config.toml
d_model = 768
vocab_size = 32000
norm_place = "pre"
qk_norm = false
tie_embeddings = false
init_std_qkv = 0.024
init_std_up = 0.024
optimizer = "soap_variant"
lr_head = 0.00561
decay_shape = "linear"
final_lr_fraction = 0.1
Each number is 128 + 32 x the weight over its row's rms, rounded and kept within 0 to 255. Layers, rows and columns count from 0. Numbers have three digits each. The size before them is the row's rms in percent of the matrix's.

# layer 3 MLP down (transposed), 2048x768, rms 0.0627, rows 1728-1764, columns 0-127
099:115150138137112071100173114163132135150114098094134101143138118156139118129150116159090121108125114120154078118136177111040094158116133090125159155112145134163133136116093110101087094118153159117102107080117127113183066149149132131128119105077188129127114137128164195103144140095106120116176129168137059133170119130106069067203126057123134102171120118152167104138127106107122150125172
101:223116133062095125182087114136158224111115140164083086174137091127150133119153146129101079112113184136162102134164096201101107091096102127169121198117111118097077064079133158193190066206145142151125155075117125159123132163178130112110079107115115107132141071100111120138148071156109179129100159193137173111181111109186159139126100108098085169141141156109136107167116123096087144166120
103:154112155087152088130140121147129106103136163186101089125076046070126185112089138131140114094099141098206128139050149096086117130148145087125131121188123088109101087121122104155190114064164141098106165162157111100107105101107149108140155093156106103160140088152134154069104068153120174133128137121124134157068134081130154058173119113091069158103124013167163116125157090109105109136150
101:122145130121171153125132140142096183055111087146205108142088094207142114076097095154155163114172182081144111100178120122177056137109129114129100068139146127128131111092095107160195129099173159132193128159134133131127082080152074188180100149096083094131154130108123124138120146134108098137128188115119110159133123141116146130152196138108173130119090085134134097072139146148116172098079
105:153111070120126114121155162073200143123144091100142144127155150164164136074114106180104149139165136088136115122144096169120194199055156120111082085089177066150129149091198108107181112123127073148147071132115153071151106147096109150113103141131127104102109131073128011166042097148092143125096120145137063140045140144068176114087110123100144141107139163126141148128098108154119137132102
102:123127090115155106146079098044138133124189150102103187112152127120135100122142111108126126048078134147153132146094163124043108101147123172155132135131115182147144188116135110127104153102098063104048110147151187123178172105110070132111103135183130079073083178122096198109175153146138140129172138103151154139140134166144074145115105053147136109187073146147128129124141155174100146131102
101:121106068165132094165155115145137108098098091166152059129109105130108053140143091107156143112097159140128081143121100166132132139127154145205144152112102160114117061114097172098101065068155127112152143105114091195119170152080081109077112145169138051108101154119130161163143103120163152175142160083105156156085138134067139113124173109134113176121137127128130079104086137150106138113120
100:137118124174119121037126178138122131144147172168067108074120156143179132177164119111104180127132107115155152181104118167136159112182221094136133130132102091135139081128103138056153099127120138163121090108118098166146148121077075144119112122141113074145121145140139175117098152026169076157083171098172116094123191059147125124172140128150159072124104155127109132138098138164143133071106
100:143230149097161111220096149154145167164149152136114142110125123167083135118187159215094167155085168133082155151127075129157104112104112132143111148117113129150075105169095133072101178085139094123098138166139149070133137104208132089136129192148115129154182115107143124060106111094152149163172174217083145172141092166180154096125167146095107064130182161155123110147102146098134127091097
099:063105154091143086151095164109082090198135138115130120090129125092137073106129120137124200149103146142154097118121129143173210147109086152139169095108139112147137117076115116067091097148112178124115137098088177138133111127101110085132148129155121093079145091116175101138142116115121171156155109141126127028131135114131116144115189100178168113105151140143156080117042087141127175082159
098:148147091141175111136137118187111146054092128118137150092167091153117106112114155185107144172130142123101145124132137123099113143118131094155149167131142083083077131122183169155126144139119163155164088122094172106124199138181158098109152184154115193190112078128071158084107129088144136074123174061178105070125147119130120092120180139122132120120102180111193193156157130170102105146124
098:119149122069085141114136145115086126125119142105132109155149143131119122152120128118190169117061114117136153094125107157134080123103130152096172133133097170165176158176148177125133154165166161070128124188177141123159162131133183091121145082139131167106104129181096185158159099139129139122155159088130129079137114143085107151098137093161127182128099116103113071099070191170120105117137
101:148116126156193121152107091157122114043126096104066165107120184134175186099089099153106142121171081135121101101165142186130097151104130160108144124096158119156154085143169145088155123115126113094086111099119142130056144171094116060118186152143091193131088096145084120107138077122105133120168161127124175149140157171196108158143112112156100153096126165152118113164180066101125167167142
101:150182230114152158084140099128162067156099169112083133108083093115100144134110187131107062149215140133164152090068136160176173154101182122138159152138156132169143046199106133157122127170098154154134216157135149139099155111203165127113151126140118146079078162116088054156125112135101124135141162172128163103125169101176141134084101191190137176141127203102137073131135122120107151116093
101:089116140135132122147109155130125144150083117091104117130075082135111126108097162110115166115136162191139152143107142142136149124121132142142140134129125100064111037094182092147119128158169084127134089092113071204080160171198127112166138119097093135127126147176089094207122112171121186200175141181167092126138091086177205156114114149127160146141139113102115133124083099162141143092104
104:123074122150085103045107158133123130163121171137117128064154080150122213145146102166143119084127132152081119118117082112094081119101170085147115082163090112138142108108141114136082060064070176126116040092097137172111087141151186101098133155146058099143135128187094087100087093127083141155102145097133104180118085119150136174138125087128171125121099070172082107150096128103131117118134
100:055221143141123138105168152112120110148094105121181114128155167138170133084144165149118107133081151123110171163084106146121120147174135098138087144153126147127177133154141161131151154123135128114158166125146107168074164166137132058110161106175156125107169189118141207085162148091117102172059120156168104080142119150167118074074148145143111080096107104105153100105093136148180150111180
102:148111149143132147162083119159132156118129133140133177149133159192085098085104150128132162135101095107077099137136104095103060062134155146174105140134113137110145121139194139119136147112147163094132113105095105141136113224088078163128149155090172149156145146157083135170164143107134087104124091142118103093114128112111186115066132079139154119103110121107143148117187187139102168193176
099:170064098124082110132103168184102117071162120198166132124156106103181102155160090101098157110104115112143114142133105092151154117126100049117113193126144100106081133119087077119129101117169157126162150097118120164115162151158145051074099044114089129133192139116168108131133120120095149166112133151116195136147146157084128152142165101136146193121106148060112087127033107131139167172163
097:132117141157153133118097142101090108110107138148137139127113102129132123175110187138175134112128126112112145124087106094154145123144163117179128138135140089153124212162138113098148132171146125120174151183135160112095193161113092140130113157153127125130128111070154132120101135040121134136105097163096107141145115197045064112089129160144171134100108139133094145139113138111071179169151
100:111162103098064183187142142123125088138078116116155132141108118124130130170088070160109083159180165158124149146089150189105105170058122146134076114078179096184099108144079127154181121110176081097135152114185133171157125173156151189138155186137171117057061124109053133138169109134134134165102166111144131147174184145183122104157227163087156094135100186099123068183093066114124119118153
100:085077097099162174138123156114116137113185141080104160134119148117150206210121144063137109232111129111239163130085132184093105121174170118107190118125135111130124100139147153088127169159128112124128126146090157139147111176128130178117136148217166112078094173095087134118182109142122143097045107116124129167083148099146141118175133119172131166135125166120087079175176131087139139133097
107:162145079045157131164125125131047117117082100071126183180150132176114071120168149105064154117158101106090168113172154119094115101162096109096187150126100120089181104115078103098118097123102075083109091197113106149110127160140132157164181117177148113095124109044107161135175107145147187119107106165124142103078151158120163148203122080143151121103133147096130145135122090103152126116162
098:165083136119144104150102155161109080113161135144084113135144152192124097139173156094133153165124091089114203119097163141123165173086117121075118155092114121086121167113095127148098181088130160131095107100123184090091111142136087150162070158130184160124097077130120080183136107143126109139174101144153142177090140130124104078079053075164060119154114087128158160113141093076142112107056
100:088122166183097177160109126140143127089124076132122173116168107153150117097169114078153172128119109116114124220112120112080075121116108144094131166073119098128149095164165140142069171114150087085171134111168120122142108145133128153148154138162143170135126116175173155127117206123147104117174180184108155127124190141096144141111072151127118134188173183161113073148114078107104130174195
100:119164109154147115090143132096085122124091109144138103091145146181160113093111135152087144111133131136100094141157130082102143080145082099138119119040162109118185118160148101114114079162165082149040117188155084167101117140063117081124171152121115137141169171119184128097124131151149118119121089139109141132145119104192179083075176103133117130176130168115154167123202174146155126119098
102:107153123201130113158105118130158182097144067172098137131155178089136099137122121131138070159117112130115101095112170167150136066147143164089135158087072143125094112123167129110134128137171136159134111102121135108191174093095090180139115107132113119092081118155156123113086122150152179117141134135118137156138130129128179128154100123130128071135086131172101158107096164109109160146184
104:164120113135124116148081163118121092106119188151105128127128147171125064132138127104119126087192087154142125125168058117155156170166121132113142145058202139125101118159149124056133071140160096189131159157059145075111145092156103066132119100211187133196115104078057103072083126118176126086140100128161131039121172183147103157104112110109137142135137143127109165150129094131084135189080
101:149063126130114101142122129064138148163123092107165214159127109141159108125162111101201121115115130152159184116174076122145127111157132134096063098100091107149132152090121120116102107134122146161105197129183146108142120152120048090157167123061092160143167073129106087091132142139162128144117160145128119145189097208167067062121110077102152109172108129175082120066138141092160097181147
100:185124119104129124143109183121118092095137148162126077128115101123104177118147128137140051081109137123077067122112125089060104110099131132114091146120114059100124135097134137180128101163074103172130130137159105128125116134157106155165137139120124073146135140153140178100115129088116103096111129071128184039144133132145147116142061148182131093142181175109120086084075121170065116157127
098:112107088143205134141145132131117113137186162104133137167107065073141129114140111069118159119153168169094127136143100135143033128126107099118153130163108131114097126146128130112162098097111097103111169107112110150109173139163115085116190128111113157137128147098131149151137159188137164144109135156142034183113125098113112093125105124132151135163118153131130138129107115105117104150173
094:154085146128109137152089112100136214101153089172130162174133133146134116100213092133129119159107160061136173109096119094108119109105146150100119150130174107155109215126083132156182145133103166159134089165128118150115124115147136151087143115125124090175131143071129093142139132181117133111123150086084100102131107168163101079179150136086134121132228113126121108095116123114148150112124
095:129117113123103082113077156088113131152125114132114142159136147119128129135155144157155148093154122121143206080107151124197129123107102118127086146140124100151090173095132113123104142127150127103086061134091140153145157145168141131109120134092166171150142126126106099154155138139079101162107148142091102163206146071131113178105055119126173098117107100181220160145102109113122140143122
097:124117092115077187147122113095138133077126143107156113126160101080110125081125125104128086049124073098125089076148151124174084140132097162123097137108162111134149093172166140154190150092186074115139124161067096137218089131160072152139160152148159173032180137125089063145126122181118143138082165173144110078129108091117112087097131149141132168154138137087124148101061126138150106126121
102:108126168150129106111129127092107087133121117133102167150137139111126063062142115143160112139130106129064136072082168204107114137130121122147141133121145098117120154123101081166131109136100123120108136116169081145136106102147164112168165110141145154102171179129158145139118170084033121096090162144107176145088118159031150100125149142083138141044111097096116118129138108180109071092163
099:107114125097128127148105091137161100108162113095143156140087112156119119151104086104129158107137139185078090093127146166105147159114076140157106131135122115131182104142143184127088146128078149109037128128106159138152172126094132081171128117180159131113135146058081188138153173102152133115131118161187145137168108084092108113159130130094121060079100137159122132147114189201135151055094
102:148182147137207108147107104182177146143178062146068155117154108107118136130118166127114168059173136178154133152102142165117154179091085107145108123127147119139128073172063079110136126083111100147113147129121087105171116142113107133072153095125081090120121094066168096132097104124086121128202107122119147126132106046168152190127081145062117139113095136114141109091075169184122079168136
# layer 3 MLP gate, 2048x768, rms 0.0656, rows 1729-1764, columns 0-127
114:152132099088114087065143118124079093112102163117155141136129097099126123114117165139183162181138086123202126106144122088130121137067130160095144110123108161147093117132146106122138142167099111121144135134179089117051058161136118143104140148123091130072107088129118146098120138162105162125136138081134142118137144123090138159117115089088057138147188130148084161119109104079147160072160
105:157108152103152125124121114071140138085152151073092157057092116118140255159132142141098111146094034102104113113195110123140160103125100135128084123149161071072092083133068132140117152106099171133125099134073142106177106137175098163079151116098134124086083137117140076110115148145126173124115099094095134197143110140145141129097137117122144104107109118114077153092114122157092125112195
096:107141121156135049146111132102154098108109106135127155063117143147116159154161128188099122117138128158065167075148147110069102140133091120091118142107130160064117164120112103108131120154154170074083141126130161082089056121122125130112150164135168165141217127137083098151106127089142115139132129143099119112136136110169132150131140161181144142105036008114072105106139122151159190099140
093:141161156131180075116118091075140144145101103130171153177095130068192185156178136150143120195106130150087081115105143082089095142202167133038175072136153060126174114138159090147126177126139156083170130134067168145137120193174079122105135085159103121098143107174109171122095128169143089105121138127096150128164121143141159114105151134097145117125118198151152186142145061127153141122081
095:096160138146084150135069122178135127198101119127120116127064102152128092097140110171189153102121128112146135080160130089146095106120141137126112059172116153108080124104100163199120170056162087119124130098188086226149154112174171123100172074150122146125083106163083166123098101111155117141114105131098098075093124068146077148176126134157115091176167110162132115123117113138145128148149
110:123141137172141163108149110149107093097090127169189132104100175131155092143051119065203124129136112170140138130153148112180147098067131169112090132134134113158068148165117141060116127149066186161088154162131105140128103157121108124116140148128145104118063102120156157146102106131139109087188159126122118078147114112139155115178155126128128089187108124107152157183130102109131154154156
095:155181093103154123149143120155131148110117114132166162135123111138118070147037068096115145120113118171161050129146143101139169120133106103146131140076166173090093143170105155175120115050136107147155093100164113153119131099124163126126105160126150191163116121140142161095145098144097164112070097137146135152142136152145124133153125198129101158116088121169128178126099191149133113121113
101:147127134094124140158142139159177177159101098104068116137137112111112111141097176147164138149141121172121160058125178131173107054178094133100125110134144134156145112134060113130124115155145108114143134154130122093202152170213126143135180139137102110183085147138098149125155103129122112087179141153103109189154121140121122151115110163145176113093071132119109100191162132127080153141130
111:148099136169079143163090097124171108125119135149120098123137110154167073129157136093112126125145066138115155060118105069146086133198125103174153046115115142117137103113093147153076130107097137145160090113133143130198148157142081099108162123115186145224119210098128107073164137087165125174122106114125123116111167130175172219146108156151103062150101165196143118141145139110102102172140
097:107140126154126128130136135091149160109109059142130115118196132109122133157131165171127121026125146042087165132141078136135099124117120056130143198160142129138201167070103138168126186058170171144133152080120105169177160171127185093185136115166110156149151058147146153089113210181173117121097087147182123083150074099147134119107157118090114186088106120136122126085146074098084141095143
097:142147109070110159157151174182137146123123116148158130120097080121143153145166077133152121132103138138074153129138172142099118145168111105148125125139077103132136098196151143156127193126161160107105146108099081189174157147140119102167131167141187122105099089140113087165132089091151151142138093181096116138130100123085144104111133160217155108140114129097128110132102157116189066142106
104:154123131144114116096131141127120063188094127125170106136170128085140081146069061090165112135145137117137107096133116153095091090180164135140138092127151211115115081134111162199113158078112154109152114132133081109209178126148120148073109141116099175133127135118117066138076147138155150123104106073061029083049109118165158147137129163147151192113103141076170219134137147102115103149104
090:143127099214153150126156082198161084145105151147096162156116121103133109138150099118103165060134106101133129109138129150141114128097116103110116108151180124118119142163081130154127188131128100091175167197133139170119167054158180114131140160149131093190132180174116160107175133110121199122138129105166191150105130169078143077121103141114158120079179193160130167138102072111174175129105
109:110119155115117106119133148148134100103125118090188169120116121090128184156124099142144138119107087073103085097143145094121128121131089255142195050166149121077125126115140170102172190107099178105182131135169157091150104148125123141161150135071120092154169150126125153089102148146119086106116158090093140094072101152092143123133085074162153171099070152134147149159121131150118115088107
104:155106130108152171181078119155124133093143099123103145148104133153070101128127157087119129093145054119039119073142157161099061088138126145138194069133152100099111139178152154128180101156079140110165127160191073078144160038114140155126108059152145186115089118101148105088147155107152133089131037070121211164107054087091128130101204054199154171116167143199104134161113159061078083169103
102:080199048131135073154104168167125133127112103131084100142132125055133142122166081124111139112120185141128173187094160126139139100170104131105116154161102133173117191056129150169104204119144127039131156110145126103164130140106151107139175162146107101132103149090140166116159060129064147182143141183106138154065070132140100119202130157170131150129143090167117121089115176102173162168122
101:153116140167085170116098108115173077131105080122114131080153139131142150111122132126127195083086167110151086085137085138152143149098097163088175094142095107154174154168102143071167200147103090083101102130127088142152115127073073113140107135077145135147105133137112102141161118163144144106091118103162175141168158152199083173092135125101076128086148096177122146093107092086159113151161
100:129085118100150111151074103150140122069169167151106145137076063124160175142127134134097152143112116138132164149114090189137125084077125179126124092184130147092140096183111104141044081098044108091137172176162143137154139110088130132118155120124151105104149135108167147122142060114167162152085130099114172098077127130140141101112094102139139098139158132172133138141157160079098117087121
092:142145132167056138144146109108118102157141137147128086115091121148090123170095045118097097110113148154137155146173164123170138203134196127146160052134136137146137107178140116091144123096149088101172151110152136122143144104137221093147147131137122153149186140165130060155053102114091149158072129108095124157087106114158182144081126141139140108122105078113124123169114074115149063097121
096:117156115132083142093106094171137109135110118109117130105088110168137123115085134145169056100146083126163145146145230102183120118147166151046133151151174166139110100136148132153112137191088135122131112137085103174151110166158159142129093142143110208096121107074122176148093083101155092149110153106085169139071120137166148103147168136139145143122084117093102149112123136100078089100091
094:139093151148143144110081076114143109077136120134103082169140153150069106126162151154147070156077097122154107079122187140171085112113136121068129168096122093113121101122051165145094159150098112116115141224160084158132087169139087143117149145127140162160091112140164101080150100147142158195138129095171107121119116120074171108114105168149089106106103114097118171087167085140162081142155
104:084098148188119113166146117103104150107090190120115177120078135135183149168142132122167149127157188134133049127137086126080095164083169166103147209148098221127114077139137128161082092153112092144085167210177092087086073169161090134164156187127092179129116122168143125076194143148120177094147086121127109105166095116133130125123148155115154099111123134137146109093078119133064154110131
092:081123171162045150134226112085089133145161148128102154101163133135133149106155186100125209191137113148098133120133114196121105087166137115101105097159033086140114154123155146097108081120091116114111159182069142080161111142111153118151120160111094117089152123167132132149143160139134144078135172090126200207105128111101097119103140177134105075104120124108097134145143095072153131113141
085:108107078093116126132148138155077139165076074100111146131223147151157097137128101128186152148139109137157061128147167118174154135122101140118145115082132110130140130090122111172097097152097065138093171159148155141134069122125158111217161102113155103066159158137134176169144131146063096092159169145126170159159167083135124140101178149156095135154115128154089157095149117085135133075121
108:103131085132138103134111147119073064112143139084190151122216168144164152145168122100071120170131092155147114105137144101089123121139058135138155154114127186118106068188134122168156119145147124194143169189152049102101118111133150165140089169150154166067160162150072176142137161107089074123141125091161099119119150166099149192045141093104159140115102092100136159185133124156148151148188
110:175077090106095134104131135146082142131181143129127117101096064138212090103133116151171128149170144124134094111078137157120202197119073112076111122107123094097089099140074170136131131109159114122161167131118143124127126149083175120151098125137126184074097116072157129166077068123095128087155084118162123161121132070151132178069159139137117096158175102104164087073139092123151133120098
103:089101115141150133106153175149103073075103129118138074130112143134077120150135095114130051147125118141196135195137106125089165146111176056107159132114107114156104151125116130121105103121087122115115154164140123085120114118090163140151139094138161090133092077123122154101088122136137071126144100139166154109115139113098078152065116107096127098145162132110130138135161157183160119146152
098:151131126171127109132116145107138144161111195143161154146130104138145121130118105154095158074091132170118099162112127150079076136175103116157089153170082104142111143125198152137189119187120126119098117129154092106183120103154133118131112093068146176078115169091134123156123100101162143143135087061092135115157124099111085191129153136168165160153160140148138149149127152138156154123116
099:122164129167141158094163094169085144107146137123116120108149078103172141143174127135129121119075114095101077114100104142122135177106131162113214185159120099117188131166094117136119185082137165139151097163160165104133161082107149139191109076080121086109097103133087112095151098145150091134176111131087111134123083114183080160154129128096105143113128104088178153136121075098139102088166
093:120139126177125102158174098134163141125131085175076123127127111119233188149130083088111122089153108100075081093162149151132126093097122097174131116086202147116092145151144163117111063140142082199130171109135118128091111165143150152097136145136156123159171146140111145142120138109138114139176080142138054199083097123093123083147118098086115127152118136136126136147142096128108149126093
096:103133113143127142176090034107169092156161135101131067125135135161153143106123161150196139115142120170125122077138089164169102131097048115128133100057169124113154231149097095128148148145105167118211117086140123069107139157157104216162139166126143185147125157140088121133081143204078142195140074062088109082099162160123142102119114128127112144120056092109210148144154169161185119132123
095:107100144068144136121070146155143093167118178120141122186074105115135089154124073075170171132116020129116096180142109096081114136098084149132132057146172141142167096130171158064147041172109122092155121195110143103153122156107157099099120140136156124111151164205137059133100108110155115166122143165079106126129111149085124099107163146107183099141130120104069115119153112146103175148151
102:173140067144095141149173087134157075183116116073122165127137172173074160095152107142164136121179126087108134164064147095094176140141100103168166069168130148126104137117198132163101134173175114104118161151176142098091136109171143140154133161067123143105123103168074143101123150131179113076053141113164190097065107155110153137145095148113143118113115125109131120144118093132143112103116
099:117083171200143139057096122093041045137124134130160100128078124135152060134158105148181140133098086110163124154114179104140076097148128146113118102162177176124148195086063145181134090088148133140065126127151120094093135144121177101144159144164131127131088111132081098138167210102113131125091153157114175125155082171100087161180143095117122148129122162136123091051152126166127172149075
094:152150129116080091093102153154080157119121052137154118206101101182142146157133163169173133123110052109167067134057188161026192134085113104139170145116173130133084065153147116101089125144224124090192160147124134112119135102194160094122124101104113132163131120088185174099109083110184081101161127179143133131130129159184086100159159106140097125135159129054088082125116139095084164157112
103:153135085124156151128100113131125100139074086137163169143150100113095126198102123118134098115155147142185056101110149103118105112113111151100070117168062088078153121114114164082143125115115138093091105066078057134072144164139099039133150075135076084160118144062113100121150136132105136107132136103089144128087126148145117045088159111120097109126156113113104154143181176132157201160171
# layer 3 MLP up, 2048x768, rms 0.0658, rows 1729-1764, columns 0-127
114:127159155103138111146166086109137166170122120114097112113085154152124141103116118121109084121161082118149166117151129070133172139111102120192127105158118161150082104131106102125145146140061136134178158150147139135140121097139108170167130081146091100091142137083124122156122121110118132124183116116123080123108126157151161129181079094107182106102104151130131134146108151108157151106107
106:140118131104142165131056095128095154172189144145183108115101084099153104110137074165187168158135124128132140121148161101096085096115105136161161110123130183160182140116138141112109128209161122126095154103120116118065118142117140094118127113171121094168147126083097064161075156112153140125077130107154178093168057145145064106114108075075113133133111123117059141116125150117089156069138
096:091142149143113142086140099167162125116130095162130131126107077197229149095127209142130189114132153114098153113165213103174106081115098109150054188133160067148107127177097189086136141113120079136115086173141116182171107142150098101095101120131137161088103114128118099141095152109133151125136102095073143126155079118067101164125135137127096120088150121090129152103149112177145225125074
099:187114129095159061166143176040170134170131077131134158119120145127094182109160185189126149166120154121084117123105153131160135137172051129125122142117139099165152191119188104161142192122152157145098143112167097174101156135148108128062132094174163107104125115185128171105129145190136063108120178140139123156108119105184127147098134167095162137110179125126118209161175069117155083094121
095:125109115053135093158096096108128151151207136150122124176117133162137157059078095138150128145084133149139111188140159143100164128173122163086107112097142091102127088127184144144126190126142106079178138139068197183201112136130087109182098127197154086132054186123088152124084126086107099098167139135141138140102066174057109167104124085131149120159098162118074100207122162127118081095134
106:098140082113089107136081102118144151134130136104148082117161090129084083130163124152100113174104162162147128126090108130136154038108111130159146149177107127149118143044122170136144148145070094095151183182102124103180104106123151111156183125215203049139095107107170154155179095112126195122137156121095118184111084116104069146105137155159125186193102111097121135061133119133127162076070
093:123155173076134115141112086124127110060153134080104142062120111150194090140106182141134109137139126098111127116170063164115102105128189132117160105125168101126169134136122175182106189122116171166144132166150100167128116059170148162145162094177086069083126108160123141151163097112211127185163124145095122156160115103167126189139124135097164134231158144114131148135080052132066121159161
099:096067133117171111100099135145115196129118140094091102117129086112101171122093108110128162145140061125158162134109124154053125135062123140165142132147161111119110074104117093099159087075103158132200114130045128078089175117122122099146116163143177156156117119065105148233163085061110113121168143133117112090139133071164133139145092100090118121056137131155135174053108098046131120121076
103:132171127089113139121122112104157127168117150165133121199157089156122114126144151132094148135122122140075113164112069169201114092133101127106103139187188081138097134155087115153095127071124108107116162130099105117097114132129155123134141109117088151097173125090072150164161136136087178113120111139135184075153134105135150084137078178167165069097120050088094106136124159158064083076133
098:102125097099128188196161114115072125085185150183070080137121105135102145084105122079168140181143146116119150165097132159148124109159127141127150122099110071117105169146109139122120164220104155085134088154111122153046124135167151078125160107135110167163031120139134121126109109180128096155158150145101121106079095113141126148085143140167133115153133151183106145151164141151114188123182
096:135111131118161138147122106124048137090126136171111125128141138131085117089131137112088147129138205105109171104085139120170136149122133124070105170108139170087118116176104120126146171147119102107161169145073171060110126140046143128129112123133116112122158178161121082159143121104189142134098115093094106096158142094108121078124194144115114154111144216133113137126158095100108145190124
108:137075078139135084098158119095109073167128105136170155123202081132155125091162091139122125086088153120146142146113136109213136180163148132076120172114126169171081123125137071099167118141124150194183114100093121099133143137166148142130076116115061086107127158146131147180112158086103064130126153084161162139128130214122147116132126147061118115111101147200118165084127063123069189143134
099:119127115166158156140129120130112073057143087137146103096132071143094120144172114131114125116123111111109089109113145121126132114150157147139137084193145107124083132100138149121169114216162057075095073140155142144180098202104113081133100145187148141152180146099145090123112122199203140149125037129130149171135136131076114166083156117116154125125093159134186149138121098119130172126146
101:132131078098165093124143134162131148111079137110179136091164121082184111120100184109129157159065154128144075135134119129130128155098129186132144129126124117074146117150099068077077166105145126111150114131157135095124081113104139139138117090114074130129116125090053125135115103124143138136169101139145107091121155152161199028155122128133081145101106124087154161112144125170113101089155
103:109175154106119153098115232159163156115191121123133115149112107121133187165060192138156136108164044154083238143127100108163112137119112097112171172129135099147141091092077138094131118108105130104086114172118105131128154089130127136179093210158109140125135077098124117094098117137128161157094139091141085184138165093098142205138143123146151101137134141142182112092141192098154132120134
102:121115139150090171124109161137128150146095119130143062154124148157165130090137096186121148150171150100119169163135130126093106135123145163124078125098127131159101103174107149096124070054124084110143168113106124093125122108147183130153132108102183090122067230118128162121085162222169127101094174163106083170106143125060127160131217099194098105139134112171204081090155158105148073114139
099:159157130116152140126115063118111102166180143154122052149098146144051096091132167096166136097159121189080134194085157115138108092149122149161140193090160127113125104086164146141129124105119100112163121123148128139074108202046088176156091119073169134085111115081146157198216150148095113163094148189160196086131130097115116150119138124133140082162147180145100093119132093092164201167086
096:083168159124122128135167171164113135126135138175157117176150142115053114153133130141136117073171148161136145131064119084170144212111186077123146140158062143152098122128131060137084097155115152114117165125106096083096132121111157100133180131151125121143144118126142048122105091111093079115161209115095107154126073088164117132177162150118104164138125155081123147064089078104149119196154
094:184134127180118150118150086143106097081130131114154177201149186115147100115182114088154116114175076047114114125098111081112128147151068120080092117167176167110052131117104116142113102138083075167104132121128113118148132163157141095073137120146127137126082159074176153159145132118141173117109109120101159127123154127137158110156120225120115146071103160123107168121125126120099158154156
099:118111147155138135083134128101063104056167142227130072130109120141104198173129117137118105083100116160142080074103175071099114094087119179161164156057106065125121101125048156182109082088126118142076153136117189099107107107078070107157106156102066082165127141135121159094121127103142144133151129172112105124171103112147123106131100156155114140166097153176085152178192111164163106189141
094:133104105125188091160172103143185089067106126112105107106119093153131138106154065139163111138106145080182111079081100205129095150139135145078082104146129090122154102099124181187129107153184141123106114139174106149127137115220083142117137087149092119170094103133177117139159173118160206118096132132153156109083069085178106151094092113175108132135120146121145172109065063155142092173130
112:103191112099072109141098115074169124139147146165137132133151111128166066126109057153151129079122116146082124154177155128165150090103142040197162078156170124087160096157140154175159121122146110183144142196154161070146124107127139128110159100082153173079039175098125099115076140127206147080153134109146136103152126088156148136086156129159123162147161169142053168153129165090164124150208
099:123141089126106091100143152138079104154115106190137153083146120102112110086136145179158122106138090130184120086138121112094097100098111113156150078118166151126099125136167088074063112066143090128130113080180173191152098133080128107120181188171151170067111173093158133133108098060139063106127138065141074097111117083172126194116100171144123124121113134141132151113134139072102151119174
088:121130104155165153092123113139133093139154151149084134102128085149065116071148110131161183102166123161108101140122140134122124098147162130157128160135160094141127143105156119132150126107162081139116108097173087082136125094128127073068139139102158144069149144159109175152148098126118103124117174176124139080142097084068083141150133147074127081159133137058115145091162051162177140092160
105:143090083128196149085134166157147075123110127182155118171138120128125089162095112140175137096178153132131135173110147095109151175105113152102120094132126152116130125103124151174174084131171144129074198091087069149127156084122104140068119086122135135116129109064088126136114122142142176093099178141122130126139149129136120129088085176162082109110167164136065119126090111116080165092073
106:161196120079147108118136125138133181101156107154096077161156112114071119198142158088124097152121146138140118121140193095159157072173127152103129148074148148083105093116127159147138119210084156109053095127100054133094125096167133092162098118086106045096165103143125172112178125077099140172174142131141149131139180146125135109142138074145115125157136162077068195162144085082121169137203
102:122118168058153203160133091119125167145147125120171135126076115146132136128111150111099099002088116122107108077128161176146099055117101144158107168118158085077143141133153182179127180095146135125111114106123102133134105072142150138129120149119053076136134134118084119123069119099110150115116121119170145114145148155129127108088135117133139167152122084145128129183123099162109107152136
100:100133146016102096096112116087130105139119063078139154102117144087141098198131151166096080109076212129191095156111135052120131112093120123128139172147179156157139159082125107097120068148109136062116133136123188118108150084179073173117100140114110126079153131148163101096099214157112090200078121106136110059121175163137093153099136089114113114173168141110125090126193093076084154155087
099:137132098057155099125154151097164146167152082102129176170156143078104107157123105098109119170141161171086124129102096099101130104180070118091128102114149118144129105080149141127172113091180132149098082067119097108137111112121090172136088116144103107104158107127123107089139157109136110112178159106122172098140043096171170147148125156145082123088097109094102141102178097136127134102080
092:112112165118162064137111058149136128168112104112090122186099091167148109162162058136106136092119105078152160121150156079152157153137063071104169129094159090100136090123109138136146084108096094113118098112122144163159111114187159194067117145171103127162126103107109141182060062105126130101120136047123103142155150116083193123145105137099145119123164149108098108095117153105079121154167
094:150127105128127089123110139172146168107125107140091146093063135073118121134110102126128109109155061107065126089134082104102142138128095162119107173139065104113112110124143095140133108110135119153124156121118069139111119099124096130086104094131160103136092101166133125138082144081148149152071121137138073163109210086175117075112156144131143157117137138137127130149056153165171162138126
098:132126077159103124112088144100076055133135120162121104103111090158131133113140115110161130145090084145074156128142184094204147158098146160114166125109127110207110130123165055128164115090081085112160116161123115145142133096184134174103140098132148180140119096132117161136134120138098145123097147158119138084182112150104108125130127114163146129158096073076140081194110135092083130198113
096:047115102111153156207113182138139151156113200140091081149136074125121160119117121078152134146144191078150085117136084095156055098118130164080133143130092205124143041168154150139152165089093129138157123160124160152146144154156169086164147097134131123135167150166116122144086118117130129170120183111160147148162048112062201121177141142189113149131154104100100152120175225101111044073121
101:084134121134107165080131130108144164072133175126125149117125143077082111139195140161122116115123140132180091143110165088150103085104102140093102126133096151122171089086157114113122118140116181119126152143136207114081087142105122143118141075157141114090223152129107116149131142157094117102127147119105137131098170140176149196110094116091137121135108118147090098151103107106092185120132
089:110161168111155151172123140125173141125144126143214186110170088085121112132104081083095133164123179179135150139165080151136139136165099151189076133168075063054172142143146142191105140126135141199091101195132209148118156124133143118184120153154113089127149154136122084137134112140108081154192110098118144088107090156104122120058123181129113172091112119184149107195148140133128127080118
100:154161114124190153137143119167220143151120158145064160074095116173123121165107193105164138132134110120076111216168068090120097141170089133166117182079102088115163096155151079063107153081118142089134096077092096144057145140133204131128170131130098117130172152165035127111095130114098154096112119121129120148132170104094098088131041125087099157139165097164153154155132097160135134148180